From a checkpoint of a small transformer trained on Wikipedia.
Size: 25 layers, width 64, 2 heads of 32, MLP 256 squared leaky ReLU, vocabulary 1830, 1.5M parameters.
Each number is 128 + 24 x the weight over its row's rms, rounded and kept within 0 to 255. Layers, rows and columns count from 0. Numbers have three digits each. The size before them is the row's rms in percent of the matrix's.

# down: layer 2 MLP down (transposed), 256x64, rms 0.141, rows 123-222, columns 0-63
# up: layer 2 MLP up, 256x64, rms 0.159, rows 124-223, columns 0-63
down123 098:162132160122108089129153138130134106143122178111153137124121134142099106164138145118093104124130145140167161127140108132127154062126131129117104112131142122177094129147084103176172150152151110
up124 100:116135119139122151142162085100146159140112161098139148093133134115152119124149138136135121150144120141186174126136097116147118154094092104089132128084116087141112084147151141095129074130147137
down124 103:140152133130127106162139148095126141137117156179140173111147156162100165118151122163136141144154107126102122122124135101167097097183100116118170144115126136162121113106124159186149129155132128
up125 110:126150159133097104115105129135077134124145178108112100122112108096163095131172123092162118157171166144139163086161141096140124157119113146131117121146120146120128126127160104123167104159135151
down125 107:123111133148116108167123090117147175120095138117133127131155133142111127160121108093099161100155138146086126090154156114121138121105162153148142127178149130153118068125150112164153080132106140
up126 122:108146119121147163156162133108131064090107150144117151140160099152132082087112137114115108136125140119150108111148134112165132151151111100157114121136110141094134164135095133149103094076112096
down126 114:125137104096116099104130158117148107148081130122172109086112134114069122092146095133101113131144144134096142124115102094105132119178153138162135089098152152156146098130096124129115143112140160
up127 117:135183116157139187110121155119167147135123141102118129122098131134133158143117142131156122166137109164154156086112156087119092140102132116152125106145072129119133088164136098156127153129112145
down127 114:116130127108155133135136118144151181095132115175140109131133138141121081110135112102127165096117141103125126154145131141155160110144128126135168099078164134134061162129100142175158128160117124
up128 114:161145126149071131106107138109129105121112108158197152107169156143111154110143086141125110119154101147125133127102127132096130107107158161132156123101144143070140147123098110088126126118140151
down128 118:100113146125082099093114143123099109133124123094138151137120122152120128136099125136156110150142115174131135121132069129131157125123077097133089143151116150121124127205117175085141118137139110
up129 100:060135103158095139103137134137104152083129121167125137172139140114107136097146130117137154127117092109105136123145117144130118165159161147140151129157126116105077103098106096133088130141122083
down129 100:188157138150117119128132138134144135122111142097136145088125121120106110131138135183125156137116121145120152125128136125121124102136142081152120176104166165104117125145117146111138104042130174
up130 116:143109139112134127086135073141146139151103151100127088073146131115112102124146129111158134132116148104126095079086127073101129109133121152146159140125148137107167111102136119132171101117088132
down130 113:129073090148101095165119201121159107121099142138151141163093089117139168117145131116125158127137127168102135136135115127111157113120152183106136128103139111111113127144125126153117139099143101
up131 099:151123127131099100100109154147161157119140132169125101119169132102127164132144120139095137108140121173117150143119110141115092119170176148088142121127174156134140116098121103131147158185094141
down131 099:097143110135153129144125105107112134135136180068111141132100105129080125134129150095156131150146137076131118110123135131163120153141094090143091106121084122105140153174133138096104095095126140
up132 119:097122129123090147143155123150103166123137115120152141129134075085170132183143165149150149140096168102102092154096122145141089104101132141120114100123118115102166141133161134118122122124148101
down132 112:155119105132126100113163105103166114116150108180125106140145145171080115100131087105114085130144147134146154111132135126112173116113159134119150114141168157156095117118115154164148158120137091
up133 097:124124135109108143072110084140128121118135148130114147132168096089154121139129104120129106190107121126131095124075151112161102130108136117078142139110145122135157143142090111142132136117172077
down133 097:127125115170159123158147095116123166101099139129137126139121136100104089108121112111091111079095097155141121152131174155142170114124127137156110170125145134146103118144163156101125140122121066
up134 107:145136125132164076103101138122132150135136154135148132142121138100137111130110137104176131131113107131166059084126143122114119129118173144184084121172104150147136162146148122151145141109121096
down134 103:139127100131144122125132143178124115095090169136097154098117114133077152143131144110108157138123160156102131158097139141136125108169182108133141146154122132147143156131082130125150183150105103
up135 097:131143163140123120145104087108134134078109112132084193171138122127145124086114129103133162146141102156153099140154145132176121152126137110151124064141114140145142157124124128127113107097133099
down135 098:096086136168126099144183179129160121149090115160142106132120153138122133157165146140128106131152131088089167139116101145120103174125153171146123131132123158134112100139144131143170117127130128
up136 031:102120166155148129122148127143138096120124127127157161139145143135127130126138119138107111144096112112132126159123160080113141087165140078134085180113118157168119108112099157064124112127086130
down136 042:133115150126135134109133122130127160096096148136091086139088126188104145105136115123121148120155156112135133154160103125161152105129100155090123081096117074116149105143149123092141156167126144
up137 111:156142135161111134098116104092153097094109122148142090126158139130157148077137131108120116145112120147117158105168138112127120173161101140137159149134146100089095085115113112140150178117106156
down137 111:116175155139113159141148194133139105092081101128117118099160109129060124115120092125138124122101139147155130097126156112163120104104125125125149171115118128144141093122118129144155098141116096
up138 092:139149165107156150142099126086112108098118115142121177131110083108127136106179079114161127152132162103145156130174118113121131111167131113122133153121114127126177105107089138114110153111110154
down138 095:123129150137143136125150122133076139157152120116158128126126179165032109135121119125121119108125128138117141122126127118103155129118149161160136143158122097098165123107125094144107130164092085
up139 091:097164132081136122146159123151150145130133152121119141162153146137155157146092182103140109105139092114152108099177112153132153098108131123149094149146102108141158139140144140128094144088170111
down139 096:169111123148113108148118138135144084129129084175123113111154121101072121160112140129125137135163133133147119140112129163151153125116129127143146123106200138195132164131130163144163115120152124
up140 102:106152159155113149087138153161126155120127142124140144142123089118120101099139098082110087169152127157177138152129075109130145116126113108117140157109139096112138090104099143138095173121136140
down140 112:120110127125128136162170102128146151150121079155149108088093158114146111139126139145142135091133106107114117081114170141082119146126116142145124115142108147146093164140117122058157110112160115
up141 096:124149161162131101137128123144132136124111168074109156127107099173113130162140124132131110154174192074133124128095162142145109121104131126156115102154144116137141147154120139074129120106135106
down141 096:126140126116113135145098124129116119149138107172093148160185098156093099093138108150101087150091150122131137118148161149114124105076151107122118095102153135146147180105153114118138136123149158
up142 031:143161129115102096144136142126132183130127118134160132111138128146101167180096111134110125127124149136132186155131115114132112151127119099135184134130138165117149113078106139109117193118089127
down142 044:107109125162105132142120080136127131102111137151154147119134153169039129114106154163142114123149107117132144111143137104123085125141125127155143112161088095159143165160115127145136140168125107
up143 117:102142155145119105116168119140091100108103189110128139147107092165124149138099144155129092089126127106145119114110162116103089079145175114146155100115126134123155121156155112145091137116128118
down143 110:172126128122109119148144162115128099162138094153112122131184117164082090107158148145148126152129065124127158120128143105106137126060144162108127118151116148113144123103132115125159133137142101
up144 102:125127174116159147171104117079164104108105123108094092119106139134139134077107144108147124128117141109158133111085169076096115115144124110168128134120167125105114127161112137096114123142150109
down144 100:153103106098146133122105072123162140141097177146110099131139131160118159106132109148167119114129132125144098130132121068128128092146122142168115149133158150108109094126109131117127124204134129
up145 120:127131120138101142105174108127127148096124135172126113117191092136129114136159097146091178128084079151107127115138160148104127125142157131099143123113161170127147115123149161118122124128121082
down145 114:132116115094124130129118120149102138120162162090093145144122122096060091160096133103162093159149146108116145145128091122139126131097081099140094134179112117130118147162120128165113132118119129
up146 116:108110108130093104123096167171114138137149090148125102121143152119117167134149123157097132153125141197110157147114080131131135104136170115094173123125158119141143110094130103162132141147116145
down146 107:136137123134165174156130114103112125140122186091126134115092125134107092125124148127164128127153124068144095118154133119129143129110055127144088107133087118104125161173121110127111104131133121
up147 115:147128126147121183147111151126150087104151129160138132106116083106133093104169115121097123126157162142075165125153105100142123116159115131146169160156131155108141082129150116106098118133123148
down147 109:133120124122148117101134127114094127084065139114116149139096167146065120115108095110152119103140150142140144136132154158141127120120127127104093149153102108145146158132104136176157168167104102
up148 090:111159129121177167165143156180150109105126136116140154145145088163126115120097079093143088113120137152142144125139142142151170155122109120107108135113083103098107096147117140107102154137131138
down148 097:153113140087121129117100118143143136125121132133161113120124143085046140098125135127104142151139087173126175112149135133102134102165126141163151130139174144152184125122111146150103130144138133
up149 097:091096118128107136112103125161149149090174141141158127166128108142117172148088139126143095098111135150144145156114090116140114153127171130112140153102150113144138118153134114090168171130101087
down149 099:135179120105145129127127098110107140151111104104160135094170099113071136107158131152094148141133144108082125106120152129170128141135113124129091094170127126121154177098168133144116103132137146
up150 126:135156182166096154094126135138145133105125135132123148150143116119105083105143157109101082128140141142143140163138103176110123167131095146142120117120144089102124074142150106164151116162108145
down150 119:106113095143126100140141123146127133114113087142160110105111138143114149154141100156134170133114100133133100109126148072134135106133160135151145157095118178190153163110108141099121143110154081
up151 119:083119126172122176135140105109102130090066105103089175107116094129124127120122146128099130102091153153148156130139136139158124106134125134101104119150142106090116139143108174104145151148111137
down151 114:119116132163146130122115146103126100122113112092105075137114138139115119187094153138120107124119162123118135125136107146130158152133116107088135168078147118123191095138128123079102092139100148
up152 122:119128157107139149140133089103101112138106162156138132110127102115170135123147151114144106156122168074102092107108139092125140093111119133149129141140117115111199150137083092113137100142097117
down152 113:149086115152113111123154142145133130121144119117161126091163115081115127131186104128085142174122117116085099149169089108097163107147172160129131137117139134155144110129131125124142139150101095
up153 107:167126156170158151099135087147115145115151123164097164141127126140112107155124101130177099156133093150137094149121145120122117123115121143151110077146120153132196144127125099124094144128160127
down153 105:105122126126127116172100163106165121117101154140121125149116090151109147138150126138156120113172135113123174164125168141150134107149160128161136124127172163104091134115086136178158090146116128
up154 100:118147164131150153146119157144145146099140128131095103129163108132109120128154105122107086089132110147131114135142141205122153161129111131107135134145098111122127139133084084194126146114158097
down154 099:102114128112171158114161093080133139141125127107204089142082104125113129114125102118133124141139107153143112125118090099135147104155160150144146105125161115154130116151128152078120119150164132
up155 092:126129133157187133171127104128131112135117139132170104127089151156159155143123159122147158102147107133166128135116155097115160145075113134150132160143113111123094160137156117085079112129139150
down155 097:141137095136175121126144102149148148161157124138177095115114152125105126154118135149157183110145130133098089107091117117104132159093107144110122181100119130132150156186137121114102131122130150
up156 099:105167141136103145122129090105105150114060163160119128162090129127143143137089121132124118138157145144144104142149128113110137162090126112129114095153127137148147123138085134077123134156132064
down156 101:128138139151063122075143141144111144168093137125130126107130094099103126150145162131098163120095124106099123167140152095108130139163131167144128138116133138150135112098096096164111130129093165
up157 101:123103148097124165136195123136099089132172156143155120101104126147134123127123148136136107125092122094147106132107131086116120136123111060156102109134151154091136150129152099162162108122134129
down157 105:127120123170133134090146116106136139130088100154139086142141155138122127156118084134149162137143117133135150112154120136124118125091145153129158135106206104192136100137118137091157129117160104
up158 108:159138150155137083091150104135130124067125138133119096084168130089135135184134124116152120127168110165124132129106115143138168154157140121147151121114124142161139133150150091159122140088152137
down158 103:097157108085125107152103119146138108179137126137131161126103148128118118100153097127110139161087166161120108146118120123090120100122173108116123148158182109116171085126143133139125122171148126
up159 098:113114122143161159187097148117145125141127130090126155112099154155157167105126126132119151091125115143190131122164163127088108142095123123112148119130174116108073142125141128108101142113102125
down159 103:130163174157171129161119098142151132145156135125095122103153147118135133114139160169114168107116119157119103116149098107103166139168092112133106152133150104120171119116168133123126164170121150
up160 108:161168159143146100132152128096140122123134154124096169145162066151157114143130105098144104103109150077129081093142126137140148129123115113146119191163113131129107158136100111133135122127141122
down160 104:102147126134110105120151153112147076140133140075168111129148130145115107144170116105098128129160085177124123099162149128155139093150127140125155108144104124180112124115097096093119132138103156
up161 089:138087143109093101130122150144157146114154108153160150136097102168115163148180146113149151105113143128165109133106102152116103120108135163101144154102107122082096150107143123121167169122120107
down161 095:118144158130148131127136139135131153116122153080106115110151127103090108126114136108092114187123156148111122136130133123110114121143087106165098118163088097148196127152109081105120163147152130
up162 107:138099111157145106142084123126156091109158122145145167142117149116101149114107138112148164115149117124139089174157147110166162169089114145093168147100113077110134104116145107111125130121132145
down162 108:108110164099126098089174124157108119130116168115110103138165119125106140121139157183118125123162151161105139128104114115094147120149122113147156103126118162154130155087112122188104138088116130
up163 107:160130140098148115095151107166112101116097143138097126100144124126127073166172171118166157099160123131081105113112108138140078149125122128167124118143156143139105132131117137123152103155146096
down163 105:141130099132120138115126140176121157138109079118134111127111107118075143068099178151121139145122139137131131116150132099122123115119184132129140164108153109145118138180101115171088115099131150
up164 094:150149135174151074132103109096135129131079121094131112136092134109131149115114132140163137156147135145139093120109122148135157160129125161083127126115112111171121129125118091077111115063145126
down164 098:117154122121144124088155114129133158131132150147152108168117092139113162125122112186143127124129147149149114147123115178159115160130122141092142087104138102179152080112172085111121147137129112
up165 102:138122154103124094114084150058137116113150146123143149153130102157131130126096143141103156127085135132104141132142156157125116101115171099121134117132121162110087091105121162143132152067151131
down165 104:111135143126150159184119121145110145172177129103132117103129132122122114138161111144160109139103159138131105154085104113129133112142084131069102130171152105119128115159153137141143132166120179
up166 104:106154157122150148100119098105137117092114108127131159146111137172138103073123133158125093111130134111115101155070156150136122142155128132164177135079131128088129113144104133107154096139122099
down166 101:201110105123091108148124122080125138127068133142117127093182126114083119140132114106135137132140118150115132126135116100172145155156128155136154105164155157127133158143143149158135143146152142
up167 121:125123117150126116131135105107145103113116111139144122088135106139133139132078157075139114128161098124130135084108167091178115148112148127104143133134098094061120119122175102163109157137118145
down167 115:143100152127130156091164159134091140138149142129159160142150105175073132116093130120123114106105087102106126152118123127107146148133154159109159193148110120141129127102097128116118129152123174
up168 114:133173156123161145138130096133100124090117111129125170181106137147116134131126121111163116113164164136119158141162123138133108111096110168173127087123139152126172118139117130140140152080125077
down168 107:126098187107114088139129172122132118172133133158157134116115153146076173133157100134105099135092126122106115151137134126151153125132169162109096141109127123138108122141152109147151159163153162
up169 116:102130141186123142113108119153137081121146096116107145179121142138126122101110115110150129175097141118143072152106113098130124157134090092077114104130120155107154128103100156126101120127150113
down169 112:125099122116094091133161109121111120136093109128153114132121126104130130140158143126134095101121106121119161069147146113093144118120165188168159166149149144131090115150134131108151156073142113
up170 100:114099174143101097138137139146113092088153157162139142134130134153105155123155118164137130110115152115135110111116143096080184094143143093160097115122146150147113128084123111165154124119129091
down170 099:150107093123145109115127152091148188173113088123123110143130127140091109110158132106132153114139141127102156129133156154131099135107122160105180126116112076129169123147088153133129174144146126
up171 039:119135160129167107134159132124105099125097197122133139139111137156121093169135118086162166115130130103112102137105112106139127114132131140081118184124079134103099127160155111107142115116142153
down171 054:126127097130101125142161087134128129110117150102142110118099123165060093147135112149146154105142123115108106053132089135152148122135122104117118114172128097119128138148136121162111115143121071
up172 081:103084147158129089135137118153146155154098146146078111123112110123143125095117171123153146128134079097084136124143147095176145115148166090111146155091124122124127098141134131102133106101152143
down172 086:121097157128124126140136114094123111162133104118154140149140101117082168160119112127108135101085121202131105069177133124138126120174130147151116094093121117151137126109147119105151127152135126
up173 092:144123100124116135114112137145174165143133141125141085125168162103131136140129124154103169064132119147106157155118113121108096122184170156111154161131166142139117120121126142106148157159100149
down173 095:088160144161157118143115098124105123104132144086104152172101093132104150150121152094159114160127141113135139105131143140166127150134112078122088110144079116098149140145157140119107091102124103
up174 110:124116157135148158148155120133125074097091121163117124119137093128135105142129113115152091154096132120072167115087130068164116138123124123119161157107102127121156095130112105127130101111148165
down174 103:169130082157136135102119120138136109091159104100163123157128143131097163112125138175109126165150139141168102128141132129127129116180124152150139170122139145145125152100119112151142113186082111
up175 102:120144173121106127144162147162104141114118163109123148100106120113187126163141167147122101106169111128143113149150111141108051102100142123165152139126150107119160132139140129116146141122127090
down175 102:175130127131077111152124140122145103135133108184136108122163111154117137086164118123113100131123117128107102111168116099115118103128192154133179169129151145140119127135136102146104152127120086
up176 102:129154108108118109142123115159099128127131159112073156143094093144119135102146125159104151088096106166110097150142113105152124112116117140148111145089180112143086130100146117137138131138107069
down176 102:131106160137142126128113123114135115111136106169149096121174155170092092119130134085139113134134113093157120100139080147130132133136104116138155163130105124078161088192107139152116118118154131
up177 104:136139115153130101103085120138122134120142161085146116155112153161154163118113147123086098113139166131121172102143142127107108100136119140151145095088139118102137105146169146147107125113203124
down177 106:177122131124092162069126126139145136151153134166161126114122129082086143119132154130132100134104121112111100112124071121083156103128125142130152113133128113138097117101134088131119105150073151
up178 101:151172090176153146179133124173090112117130142099148125113137136128178137095113112124142130148141064137179163134141139133107131124116117130125146141112113141082126112097151129129111112121159098
down178 103:175135148150153115084135116136145145148146131160150131104146123139138121107118117188125112118141119158150123105102135163091157072103142181108131168139154126116163128092122144141121155102145164
up179 097:116114130151154163195114083089151094132147104106165137139070111172127131123079169138130123083095117134166105136135121125116142127134113127153132109123126131136116126103135165131105136100108142
down179 095:131139109117156121146138073171159152171125165090118133112110140112123095126079115103159159103159129177125104131143151120109135111110101146125124137135148134154107162146142083096114154115090134
up180 104:115131153097149065107102138133160130147146116107092112142118154152117148145154137129133153086120111129123131095162137127095171093122136111135118142160123127148139076130172087126138141130180088
down180 105:122106122154143149140096137122128124140147136179139151091144073099096111112099151125145106151104154161134101144093114128118105152143125117141147140048142111094118123144122142181127130138094146
up181 096:122146123176111102148105111110160148113069194103120165152156133188160099118123082101126154162131111091136134121133125111131154154138102113129148120138093128150128140129132120145139102137131112
down181 101:121084112103111124147120134112159143103141100140142100177151115143097138159141113124128138136122114153136125099156052120162088159141102145083147133128158130137146092116142096113153117114090096
up182 110:165139104125131140143115128120143132149122099140146131122095099130142141155114119157144101161144109095193152147132114137136107180112099106116135058099097165108128093139110114097103124085119125
down182 114:181162141148133130105148081127161138163086196124132090106113118134122153153121099151109161121146130146170137109127128135140153116104109125128133079111130139119126067112129131128122172109125123
up183 110:126142145104087150147154164104139125136136125090132173138095150096131131071136150137181126135142123126130098149136095130105173121108111107110111159158127138177089133152122149129174107123153131
down183 105:081147111118061185121114143113113129099080134164173143098135151153089108109139122142149136127132101135125127173124161157154141133132120151111133142104084115107141108101143123118144134145099145
up184 096:116139153104127117129084126153085120116103115141103138140128182124134147128090126139153162138154126109161158160103101150141152111096157110121120115164202141110127139105132160151143176112145125
down184 107:145109142129135129143112151131096145127140141130133137097101164171126103101135110193150121116115093103139150125144114126156100128121116149121144151155146192127154145135164154206123135118123159
up185 075:127175150124161115070138135107115116093155131171146144130137119136141134103153112141131150155136137131090059149095107145173154108133131160169130134139129103148158147127138169108113120141132093
down185 082:139129130146097107180172137090140108116059163137113154117124103112106106147131102133127104097103096143152130104146066142143144165169138131121138139148125163116113113107113142118126127156099146
up186 102:131096073126170111129169129149169134114130159082153112116122180121162143099132136110102160117142115127140103116133140138161095143133102141120142179108159137160106127142134102100118134141085154
down186 108:131104097138157114123139129120150121119159110078094107159151130115148168146115169130137124151118147140161128101121121128142149134120060112104127150100160129123160094109178075125107104150102148
up187 099:116141096115158157138161118115111144151100114150115147111143134151146130086101136107129126144133093164120160091127129106144112167121125127146191153124099136050114084160133136133136098118122149
down187 102:158085150148127106107173126109114133123133121139134116132136132159138140131113145153103096124155108116131153100088112181146158145149183176090165111111139127137102086128130175149154155126129147
up188 111:110199114126119163132124118115161125095101117138085083134152134155162112118145120120147127136093070109130120140143132167145155127140086116100141128105149100124131139127070125136169137127148106
down188 107:139093133119108132150141138135141069113108062099153103114139100082101135143133135146144155106156153157147109126155119095158105116123114143117145172156162140084133109156127110103114109115161136
up189 085:103111142144136166088155139115155100134131089127085135126126118115141144107164142100143129156184147130093149123123108137085107139150108119157103165194166134098111100155109151126115135127121148
down189 089:117133145110145134152137136104138118056077125157113119125146125175120119113093175144119129120133138099155106117097098142150121112133118158073123169124119104093127095099183118126143122129127151
up190 102:093134142132121133115138154165104110105122081145126130152131164159101165118117132105103175160095135174098111141106110080138119143125141107113164099109144124157085081127144153130136155136106100
down190 107:134121107181098116135128122114165128152153135106119101122149128095131038136145166145140114115137095084144106099134144141118167112163119171166138138137129117144148133149091138149129147105129129
up191 122:088162072164156107133137104160123118127110141128099144150107122143124135118096137124120164114132061157137129078145149127144101157136096137102121094159120129129167118142112107104098102145166128
down191 112:115105155150113136107113165129156118151149138142129098099154164161114113146116068125100116100124123125126106140112141130097119171124159125110194111091151126161149064139158131140132143115114136
up192 092:090132146112121086119129132083151172110144142158125135136098155120147131110104170138134073127117176127141149124170122175116123157102163100171142124152116139129139139179158126145146122142116107
down192 093:130101143154092101136107123100127125104114142138119125137107158096079149112101142112120158121172097183112128128142191150117113112147162109139147080096105129160114151134136132108114154102168128
up193 105:130119095165145164129143145150110138155173192132140162122097115137151146155113124094109098107110115122169098142143132120130104122112097088111064131123130148104169125156145127103112144133143103
down193 102:111158128117089127087126107126160137130105152142174116111117157203108135162127125140094124157118121132164092104174145120122135120110113122142163157093134104176147153109102151146110124146124124
up194 124:151126132180130097135127135155160089116106119120108144130165143164136091136128157087157131112125091091162111148132136083155150149149108089093106143104104143118125151106117117166133077107130128
down194 116:129117100104089117124169147135132091161130124140151101164108123147090159113141105127130119126110135136155129099134076150144108127153149161148149133183142140142101091109167117168162151086130101
up195 099:120138138147140108129152092105149154125105145106128083129094138103113116173119152117164146117156127110101111139171105145132110128086073114125142127103124145143096100126126122111116093157202104
down195 105:136134133144092141101115198142119120139120134119139132163174136119070162119118159141108119155125111142128133134115134129139118121153147130110145121081103130151130100083158128207122100099116125
up196 036:105180101128117107161099132168161157136129148098139140142105107122119136144172183134124107127120141157082110123084118119117128106140175128143113101171127133160137111105144143143089144118156164
down196 040:149131137142155129098097128150094123122125080130086119121148093092139111129130125067166151156120110096131132145147112135124162086126134097140096145112143134099142095155125130108138107141158061
up197 014:179135112113119096139121114134113125160144148085121094115131107130116105077137131154137080097100138121123104153118111122133157120085141139135107154132138124140156143090079120100183101108096091
down197 028:141103105124122158130134108133121138155122127093125107116154124155064134131186138120122140062150138144168115133168149139113158128098130120137112125133115138122166094171117105069108151138122149
up198 120:119121152121125126124126119113105110103098120143095080138116107135153086111173102136107127160121107092079101126120151093147138128142115120174170145099134167103103145146092100151156087100127121
down198 108:133149137135153127102105168120152078112142097112168104127162096101117137105151103161129162096124137141146120089104117125183095114146127134140142108111178119142139154144108145147137066118106126
up199 105:098147161105132141154183111121148091151161170135118169156130138156137126151112147079130139102182146103144102135149126119089080116120127130154122110123132132090144127153159102147098140126134096
down199 102:153117125097118136155122133077112101148127149103155117121146164106075109171127117142142161134135109083141102108176148127119126064096106145102124115109144162136133121165109136157162151132127137
up200 119:088142130143143156123088135163116108067094136144122125175140108150142143139162083138125120107097122103149098177142120094126129113159129095134108092090125120089142123112171119127153104119117129
down200 109:159105113138094129120118129121096133142108104146151130125170159093056139147135145069127146140110130128147144152081142138135082177118153153127122148153123116146133110157123110156100138136128086
up201 103:148142148104131140146132140130131089122134121097135155136124102139125129125115175115091095195151119088121120131075115126146073120086105121116147109151133167106149089159157129139132125155154094
down201 099:101139135122137118110111107141154178126143209140140088135135130119089085144116116181138125121136132181127160110179171139140125124146140127155135143150122146127092137119102147155146136115104115
up202 103:097149163105115106158131140189122136151130139089111127149134109135156095131151152101124111131165173081116123115150137079118114133117086149112125167129091119106163105125143095122114091116114110
down202 099:129142109126140120168148102126145120094125152123130114126164143112102086161174114120163114136142104129137121123187134131130091069114150114113141147109143156118130072136126139170185138130115158
up203 095:098100135173125177100143114110119106132107132176152096145142101097138132107160105124132121125156146119101145143152130115114117166158146116095141152110107089131198121113125127129125166111127078
down203 098:135126130153134090112153116139128138125123128108139145106141147142076118179100118119124119136049118189121097128099138177169151103118144120119117150149142129102133122156131133175114140151099109
up204 100:105148108131120136108140132152070107144149133118133124152138044157137088115119152114141101127130134099102128170127141081142149106138108157114145111095105121097132105164116116091084112135131126
down204 105:151109113116142094129135134080164135130111132121161104134135131096058133128161130129123147119118113148132116097143105152115094095116144143140157122113165143130130112091132168171195135122082141
up205 105:121140105105107159133096129124123172084121140113106133175175135137162115092128091098125151164128131110187113136141166117159151124132117109123121115110112120105143097112134090172090133100145111
down205 103:138120078154131128135154127139139098147062107141148149172150121104124140114130110108135115114116133162163097159136105122152102121118125176086154157124180137105117097187128133123124103120120137
up206 095:118143120171104126161125146104147121153114098118156192128114134106118129123121134148143133157133143093143153130149098150115150102073125111143116155195083137107103148119090131127111145119101171
down206 102:139134175139084147107100138126167095109147139143133134113104148153120097048146135149110122083117111167116124145104104099154162129135129109118130145137147140110130114121119143189112148120149096
up207 114:124119097123141155104096147091158122107163113156158168184112153128152138117106134084120149116080114123146158130084130131135097119133171117135117137136199128116096141125094122133137119120124147
down207 114:123128137101130137141155157157169166139120168070096129120144120137141111136148096151142115127105137129109135116100117124113071134131090105160099136153140168138149119146163151194115105155117148
up208 019:097119118142130108104103107134134154148132107131138110056090143113103132120142151128144140127106110145127116144099133142144130110157111115131110214122160116125110152111169181142155096153102145
down208 031:107143135136135131125129134137102098149084131131126086123146111089024130129122138111130121124161142120120129147121127102147110140123088146116165143114078161130109108112103122102141147148135078
up209 086:104131116116124092127146086148136107138099129107137097127160127147147107135118126148145121130150149189136171075123141126101116130141090162109090129122156109089157071138158116133112098121148169
down209 096:128125154138122128115161137087191143125113130123092125148142165100070138134124154128116100121127097105118185105111177143136113137132104136165133145156135133095159093125137176155150135123127148
up210 112:110150103130105135103124156138113128077165098115147102173171102135147140111104135172128104188099102141128119172119122151154123113130107102113164141119153130136116113176115096131108136122163106
down210 111:175092096155122072126169113137146144129129123160109110132078139093064144136124119143109130103139137148117145107136156099109128132152158136126114111149135103071123154140127136153129111144089095
up211 091:104147146200143158129105122152136121147150132141132124176164132140139105127078114125154118120092164114130123162145156128153144148144105086109113125099047115116134142138118100128107131125137140
down211 093:118127126138105099137146128125158131125094135140129134146118101127060160133162115116136106151098105178143148131151105118139078146133121154120153160165152197078114109135127140104111130155114113
up212 094:163173143121104121138151091109125144128112175133151134139076150105148153130139142072144111144150117103101156124146143080130156109126089137129121107145115112093111151099114092157122140094171131
down212 099:143106118119093113116127119162108147156136095112122153129114134086064141161124133163108116108174138095127144145139113145120098089122082125141120147173141138112147098132149117193106150148139141
up213 110:112135170137150100120127118133142088100126108101124127141109137115149156131125091119137156155081105127136081086105167125147112108104152131146098083146141158136160175128109100143100109137158084
down213 109:145118120148114093127169141133144126111047120162131171137143092129090135104133133132141134150117125103120121125113168104158134150148170110132138171076100154149143160122124150127147127127119082
up214 109:125151165138133151092137118138149152154131129108110133120091131145118167176111111109139142149092154132096114126120139106131081079118155139085146159152133147135157099137167123131151157147150067
down214 109:102133104097132152127101120111121103152147158145159110117183128107099112107167146147122145114102155123123147133133136127104137136144150114189098131091094130129091104073142145191146118112129141
up215 095:156146113146158135087129103122124125104099113135135124142177115115146108125111128144175121118075068111139099164106139117176153127144116122116104125094093091132138144162096151105145115087128150
down215 094:162144145151113144129106074086135097170104165155159098126116143105082125124160111126126143141115150129160149137160145100095111126163100154132113130139098123154109110153121110153078147150109102
up216 026:126115135124142057116138121138157139137103130104166134099094129110076110133088102118101135125117110097098126133077130075129102092132155143140124146161141145146142124083107170130142103145131116
down216 042:102081153108128106130127155135135134096126127122133110126116106175080151093115121109148123099135135122126089144167144100134104148118113106095117125151121145138115088097077098141175167176118106
up217 080:123156128128151124133104129081114137151163162109103164128094094162163137115148166061133132143154168110123132131117172137158131118114165134123096154142120141141181128136141129108130128153156095
down217 088:165105150137109126119090112136097125141089143097179102149143115135085116129164117148106146147062117144128128087160118089118160110128141112131142158152166132142106130138147159129136170131099113
up218 017:118131153125143137126141121098127165124125092141137119095096181136109145122066115117154146124124086136149127126170131138199147105106102111124137154166093137116110142125100088106145140150092115
down218 031:108109168096138132109158125123106179129124080138155124130129124116057144125151156107146137119107120117125114112160154140138143137123107109148137145152134140065079154139088123116130095176135124
up219 113:140122134114112109094129121102145081092121139140117143144113162103119119151122111093117157120164166100175097119126166151179131118116137145152153101109098111134089136161109170117125185132123115
down219 110:171129155106137121104116151150154131157151122131104099109149119115123171150084134164164109160109118141098127121126138157118137129136095133096110113104103190146166127110145161190120130135101148
up220 104:171129145125157124123148122098106105108109146076081104125166090178129130135120144068139114072130081123141114131106148112130116120148138123107102130084143104118116120152107147123144132109163123
down220 103:084122128136111115137142082094141108154096131159133111114121155093073112104150134133138172098125109139153089117173135075141108114151134156108147136106112127142067122161105129132122121140125107
up221 110:082121175139126148128121167131084182127154128134162126135104135130115148150124125142083110120131156152071147105132166160100140139149132114112131135195140127128135125117135118183145149106134137
down221 105:159105107093149135109129066144131092160092124140148116145158129107100144159130075090172158127113136087117105134070109106134125133143152145148110128132124130118118129132137139134082168133108142
up222 102:097160110117134087090106115168122121135137080105099090112115128160124143137109161158096163108109129133109120141161115146152129132133120173111159142105144180132131149117155164137122126113182098
down222 102:166117142162118174151134172160137088121093130136178155122152140121076110142129112117136145134124137134122148131090113097121140163140137136124135114112130083136128097160141102166131086183136153
up223 093:166160109143133125118076069115131141140136167148136161118167119151169075135165122129142128154097096134118124114094138137146141139127116123161100172118105087153140144124136147133171112129152119